python train.py --num_hidden_layers=12 --hidden_size=128 --num_attention_heads=2 --num_key_value_heads=2 --head_dim=64 --intermediate_size=512 --vocab_size=7371 --hidden_act="tanh_gelu" --norm="layernorm" --norm_place="pre" --norm_eps=1e-05 --positions="learned" --qk_norm=true --attn_scale=0.139 --bias="all" --tie_word_embeddings=true --parallel_block=false --init="normal" --init_std_qkv=0.039 --init_std_o=0.00795 --init_std_up=0.039 --init_std_down=0.00398 --optimizer="muon_variant" --learning_rate=0.0109 --lr_mult_qkv=0.4 --lr_mult_o=4.0 --lr_head=0.00952 --max_grad_norm=1.0 --warmup_steps=23 --schedule="wsd" --decay_fraction=0.929 --decay_shape="linear" --final_lr_fraction=0.05 --batch_tokens=[32768, 65536, 131072] --max_seq_len=128 --doc_mask=true --train_tokens=224000000 --max_steps=3063 --dataset="wikipedia_en"
Each number is 128 + 32 x the weight over its row's rms, rounded and kept within 0 to 255. Layers, rows and columns count from 0. The size above them is the row's rms in percent of the matrix's.

# layer 8 MLP up, 512x128, rms 0.168, rows 152-164, columns 0-127
size [103  99 110  97  98  93  96  97 111 105 101  93  97]
[[ 89 158 158 139 156 147 107 108 121 118 151 194  92 156 106 110 116  90  74 132 126 120 148 135 142 142 151 145 138 102  81 147 147  99 170 161 107 133 115  98 146 123  91 170 132 124 171  45 160  81 125 169 111 105 120 163 104 132 102  69  91 141  86  99 129 128  77  98 166  96  83 196 129 131 105 101 202 165 130 101 164 186 175 142 213 120 147 102 153 112 169  82  92 194  94 139 107 145 137 132 106 118 148 168 122  87 120 148 148 139 101 105  92 103  98 197 149 200 128 122  91 133 131 113  92 157 152 159]
 [103 151 146  98 186 162  63 116  91 146 135 135 128 110 114 122  69 137 126 154 148 158 119 128 185 140 136 158 136  86 107 164 114 113 100 113 171 125 115 167 136 115 154 146 133 168  96 162  85 135 146 114 171 127 149 137  39 198 134  84 116 108 136 138 120 105 151 145  58  69 111 149 129 110  68 120 132 170 146  84 131  93 178 145 126 118 132 104 133 115  85 166 120 153 130 169 169 164 146 104 150  78  89 208 152  85 120 147  85 173  48 151 123 124 172  79 131  88 141  75 101 109 163 117  99 172  84 113]
 [150 140 156 121  94  55 146 161 122 175  71  96 103  94  42 157 100 138  74 138 167  84  87 120 126 156 101 158 143 115 116  99  87 150 179 151 138 121 117 161 146 151 150 175  95 108 132 145 125 132  93 126 204 113  92 142 126 119 149  94 136 157 164  79 113 122 126 122 100 146  46 127 131  83 187  61 135 186 144 110 191 157 159 148 142 151 133 192  91  94 157 157  89 147 112 140 116 121 193 129 101 141 195 157 118 135  83 165 107 120 183 126 162 162 153 135 109 107 104  78 109 140 125 124 151 117 118 120]
 [110 108 120 130 103  82 132 124 133 117  70 165 158 180 102 161 164 148 135 147  69 130 132 142 207 110  88 135 109 147 120  94 100 191 137 114 117 138  98 201 106 124 168 162 189 143  82 223 153  65 101  78 177 162 132 127 154 113 112 108 105 175 111 111 106 153 165 142 152 152 197 125  61 132 113 153 128 149  60 118 113 174  77  94 132  90 121  75 161 153 158  93  96 118 122 118 161 160  89 115 116 163  76 121 141 137  90 104 131 150 100 155 104 139 113 149 118  90 147  97 174  94 119 137 112 119 110 128]
 [133 154 126  70 134 131 140 110 158 102 156 160 143 167 101  89 159 135 103 105  81 145 160 115  83 203 154 110  97 114 140 130 108 142 121  98  88  93 110  98 135  64 103 128 119 134 123 155 108 156 104 123 162 148 113 152 153 123 116 151 203  62 135 125 139 121 158 192 171 106  87 149 120 120 186 143 184 141  85  96 155 143 103 155 155 109 121 145  54 102 128 135 123 123 129 131 187 145 107 131 172 160 125  80 143 164 116 108  45 115  80 127 139 156  90 150 109 106  56 153 210  64 194 130  97 133 146 129]
 [130 124 148  87  90 155 120 164 124 141  93  70 142 140 138 146  40 131 152  74 113 103 118 166 168 108 125 111 192 161 162 121  98 152 112 182 120  85 139 101 147  77 104 136 119  98 104 129 167  99 105 116 164 168 136 120 112 170 165  82  87 156  96 118 160 150 107 170  85 157 124  89 171  95 125 121 109  94 162 160 103 108 140 148 150 122 116 167 112 158 140 188 135  89 150 118  98 144 188 127 121 215  74 124 162 130 103 232 151 150  85 118 126  77 125 105 185 146  87  86 122 139 173 126 123 138 160 117]
 [145 117 141 126 105  60  37 134 145 124 104 135 117 109  85 100 117 136 127 141  68 106  99 121 147 138 114 165 154 138 165 150 156 113 140 120 104 159 214 125 135 143 132 146 183 109 110 174 160 131  80 132  89 106 163 133 165  88 141 144 150 118 159  64 169 137  85 120 130 143  92 147 104 106 181 141 205 171 106 133 159 101 124  96 133 148 129 133 154 108 185 118  57 140 147  94  97  75 203 110  96 128 108 127  97 164 101  83  85  69 136 169 127 135 190 155 159 117 121 109 152 207 134 111 103 103  96 138]
 [132 134 110  93 114 175 180  81 154 131 125 124 139 123 123 121 154 111 102 116  72 122 126 172 157 184 195 144 136 161  99  79  86 112  98  93 102 103 111 218 125 114 112 157  98  84 118 156 133 133 184 153 130 135 179 209 115 139 145 151  95 181 121 118 166 141 161 139  77 144 137 142 113 145 113 114 132 138  50 191  94 169 151 133 153 120 170 168 110 131  72 195 112  95  82 107 149 157 131 129 120  88 127 149 122 100  57 128  93  94  98 156 136 149 137  79 136 122 119  94  84  72 169 170 105 127 159 121]
 [ 59 127 112 143 133  96 206 130 142  84 153 134 146 127  76 125 148 106  97  98 169 109 115 133 166 118 171 113 196 161 127 112  94 104 106 107 132  95  92 195 111 179  94 129 131  60 147 146 178 115  82 130 173  88 127 180  84 137 168 135  87 109 142 104 102 125 109 108  64 146  99 132 131 158 111 141  91 118 111 159 102 129 106 126 139 119 171 131  95  93 127 162 148 116 100 185 144 127 175 131 119 138 140 141 102 160  88 186 115 108 179 195  96 147 110 140 161 184 126 116 126 157 125 152  48 203 100  83]
 [159 139 140  77  95  91 125 104 120 141 112 141  86 135 161 153 129 135 108 183 109 167  94 113 126 138 113 156 122 124  85 104 175 218 102 107 122 124 105  95  64 125 152 125  90 140  74 127 216 151 145 133 121 157  83  75 126 172  76  88 100 187 122 118  86 151 143 167  83  86 112 125 205 169  79 100 131 100 152 102 128 150 158 186 157 122 148 150 131 129 125  90  79 153 142 166  88 121 107 135 133 110 121 115 164 154 100 168 111 135  87 175  99 102  68 133 117 179 125 183 116 153 148 155 160 119 144 188]
 [121 104 120 147 136  99 129 125 137 152  98 155 143 175 148 149 136  97 129  91 166 128 119 107 177 190 167 108 100 128 105 114 114 161 170 109 119 169 130 139 164 139 165 179 157 119 103  97  88  93 159  92 144 157  71 125 163 144 142 102 109 101 119 145 152 144  91 107  22 117 134  94 172  90 175 100 125 148 136 105 146  71  92 159 140 112 113 182  47  78 110 132 158 118 133  77 136 128 195  54 125 151 182 151 132 167 157 136 157 174 140 179  72 155 136  84 144 131 115 160  53 128 138  78 135 118 108 130]
 [105 101  85 163 137 147 128 164 125 124 118 144   0 162 103 115 162 135 116 113 114 116  69 147 118 150 122  74 128  79 168 142  85 133 102 152 155  81 121 156 150 161 144 134 159 154 149 113 151 126 103 111 136 151 171 114 199 145  91 119  73 192  90 110 100 111 137 118 148  94 115 160 108 129 141 171 134  79  60 146 125 146 127 160 111 159 141 201 117  91  74 109 150 106 173 156 111  92 155 163 147 155 117 124 162 171 150 140 146  90 123  82 134 189 132 130 106 199 116 150 132 119  80 145 116  71 111 147]
 [157  92 178 131  90 114 174 169  98 179 155 141 115 211 126 136 114 160 146  69 115  32 118 130 148 165 149 110 120  78  98  99 148 100 127 150 138 113 113 128  89 108 161  91 114  97 112 108 114  86 162  92 213 162 154  73  76 101 117 139 144 164  94  82  93 142 109 137 164  98 134  81 176 130 115 170 116 102 163 159 123 171  95 157 101 111 131 137 170 139 132 141 203  95 125  98 114 157  66  78 122 151 109 126 134 155 132 114 118  99 123 143 159 114  95 118 121 184 198 116 155 144 132 155 176 162 116 139]]
# layer 8 MLP down (transposed), 512x128, rms 0.0459, rows 152-163, columns 0-127
size [100  91 119 101  96  91  93 103 121 102 105  83]
[[ 84 133 166 141 160 140 153  86 128 110  75  44  93 189 157 121 110 121  76 144 186 111 176 107 103 112 144 116 124 143 104 131 139 164  76 155  79 149 106 136 101 134  98  79 118  94 146 177 152 158 146 143 111 117 165  82 106 191 113 139 133 154 158 196  86 105 118 134 123 148 191  95  68 127 155 225 112  97 147 161 135 139 113 140 120 150 125 125 101  52 108 152 115 131  79 168 134 139 142 152  99 168  58  77 128 169 111 114 155 170 139 166 116 165 153 100 157 126 153 113  80  87 125 135 121 123 123 132]
 [180 155 119  94 103  97 144 111  77 118  94 141 170 120 158 152 147 160 143 113 143 121 132 136  67 143  78 194 142 118 176  65 128 130 168 112  92 175 153 121  93 156 101 128 145 149 111 126 168  81  86 137 127 169 102 120 180  99 135 137 155 128 102 112 178 137 180 114 114 144 146 142 123 130 131  94 144 124 100 125 176 121 101 141 123 113 102 193 176  60 144 118 146  74 183 150  48 137 138  80 100 154 114  96  77 105 100  36 168 107 140 148 106 144 106 172 144 157 108 144 174 177  97 116 175  68 146 125]
 [146 130 149 112 117 145 141  77 107 116 139 133 127 137 211 108 149 127 134 143 158 180 119 123 163 186 113  61 148 140 103  85 118 103 145  99 148  86 114 121 148 126 120 152  64  64 142 135 161  59  79 121 152  87  23 129 121 163 116 116 135 161 148 150 137 147 155 132 173 136 183 121 137 125 151  90 113 179  87 164 130 189  60 119 148  64 136 162 179 130 157 101 115 115 140 200  71 113 121 150 150  90 136 116  80  89  90 168 172 134 103 126 118 174 130 132 156 133 108 124  83  95 127 149 107 147 157 150]
 [124 109 110 172 151 104  97 100  89  68  89 177 121 112 182 130  92 155 119 183  96 119 145 144  94 153 181 123 152 131 141 144  86 120 135 107 175 149  97  75 104 176 123  68 130 131 153 185 106 179 154 138 105  92 122 172 126 150 107 106 170 146 159 139  87 131  88  94  91 154 136  94 145 170 123 211 154 133 166 208 126 111  79 197 135 149 137  83 119 137 145  98 136  97 146  84 121 134  79 113 160  88 113 133  81 181  98 145 161 137 125 142 104  92  64 150 129 122 183 158  74 102 151 115 100 121 146  98]
 [173  91 145 142 120 140 141 183 112 137 176 145 137 105 138 156 175 174 147 121 114  70 158  39 140 142 118 134 134 118 141  87 116 123 132 108  97 162 128 155  95 120 150 136  97 131 182 103 101 145  86 115 131 111 161 130 122 151 146 125 114 146 133 122 188 137 230 104  46 130 134 113  87 134 108  49 101  91 159  90  58  75 153 158 180 143 146 102 138 133 137  95 160 143 111 121  89  94 118 121  89 133 118 178 152  81 169 118 158 101 176 101 161 151 167  89 122  98 167  71 112 168 112 155  67 155 111 135]
 [145 151 184 189 135 110 127 149 154  74 129 164 177 117 134 171 165 152  65 110 133 147 141 138 111 148 167  51 128 143 128 172  70 116 101 121  97 123 140  96 139  72 133  97 102 114 140 199  77 185 156 125  75 163  94 112 132 104 127 159 122 164  66 128 168  97 139 154 120 166 180 142  96 156 136 116  73 148  74 130 111 113 104 104 165 144 110 117 123  86 123 103 112 149 190 103 118 133 143 217 126 146  87 143  46 111 161 114 112 186 140 125 124 144 159 106 115 130 147 106  65  89 115 160 129 144 148 149]
 [141 150 150  57 125 157  84 167  53 129 117 135 171 105 172 116 133  98 120 126  99 132 162 160  88  76 185 130 130 122 102 133 115 148 124  74 125 107 118  96 111  68 107 139 102 140 122 122 133 155  89  95 165 131 131 167 142 129  77 151 157 175  95 104 128 119 104 103 106 109 201 126 119 124 194 129 113 118 120 142 126 114 128 166 111 192 131 127 182 141  77 102 146 110 166  93 100 192  99 124 153 133 124  59 103 168 117 163 176  83 140  63 152 180 170 151 147 135 144 148 110 110 119 206 125 193  88 178]
 [106 137 139 137 103 100 131 158 145 106 161  74 113 166  69 217 172 169 102 161 134 104 118 144  67 139 196  84  96 117 105 113 136  94 164 155 135  94 100 220 120 108 140 130 120 109 199 133 142  99  70 108 128 126 131 151  99 156 114 122 119  85 118 149 119 105 191 116 150 138 123 168 129 162 155 157 120 159 148 111  92 172  82 118 131 159 182 174 172 142  89 133 146 120 139 130 188  93 141  80 137 200 117 145 124 104  83 143  90 111  90  58 125  91 129 150 142 108 122 100 125 137 181 107  77  89 118 113]
 [ 78 162 100 147 105  88 124 141 118 173 104  72 129 163 136 162 170 139 156  87 122 128  80 120  87 137  95 102 107 159  94 102 200 168 104 136 122 124 109 134 160 125 188 165  82 197 158  78  88 141  78 130 124  96 113  95 130 112 191  71 194 187  91 142 220 135 139 168 144 154 106 174 141  84  95 111 122 111 122 139 170 106 106 139 156 151 121 108 138  80  92 160 158 157  86 120  68 117 138 145 135 138 128 152 201 105 120 151 131 148 115 156 125 108 117 156  91 137 129 150 165  74  84 119 125  98 109 124]
 [107  77  99 132 131  94 145 147 157  62 130 137 133 100 134 154  72 101 147 107 219 142 167 122 134  82 121 122 144  79 136  71 106  85 100 125 128 108 114 139 176  82  92 121 172 148  95 153 191  84 144 158 172  97 112 158 112 101 139 155 173 108 138 179  90 126 111 146 182 180 169  51 105 174 145 115 157 183 111 143 151 190  95 150  89 144 133 115 142 113 148 150 105  69  99 191 168 165 133 140 128 139  58 147 102 131 126 111 109 128 165 137  66 148  99 109 172 125 121  78 150 152 137 116 141 129 130 110]
 [131 112 122 119  84 114 108 103 145 155 130 122 146  71 172 152 149 211 144 160 124 129 133 144 161 171 128 130 198  81  87  71 166  83 129 156 141 145 160 161 158 113 143 122 162 124 108 158 130  57 120 165 116  81 153 182 126 142 102 173  83  77 129 123 186 117  87 108 181 157 132 114 109 125  89 145 100 145 115 144 120 131  81 150 121  53  82 104 136 166 138 172 115 148 156 213  90 130  98 123  76 117 122 131 135 120 124 109 106  97  71 135 158 140 157  61 196 137 130 115 140  63  80 126 156 129 144 142]
 [183 158 130 145 152 130 191 118 151 171 118 103 145 112 116 131  80 134  99  99 180 123 253 152 120 156  84 211 115 156 100 103 109 104  82 128 106 173 121 120 153 133  96  89 102 186  82 147 132 132 112 131 174 137  76 105 121 131 166 115 149 138 154 128 111 109  98 144 105 134  68  67  86 170 174  96  90 130 166  98 129 179 125  99 162 103 160  74 149  87 137  65  97 156 126 152 139  89 122 110 145 129 137 102  93 119  99  73 145 136 150 163  84 111  91 122 148 139 117 170 126 185 134  98 139 161 129 136]]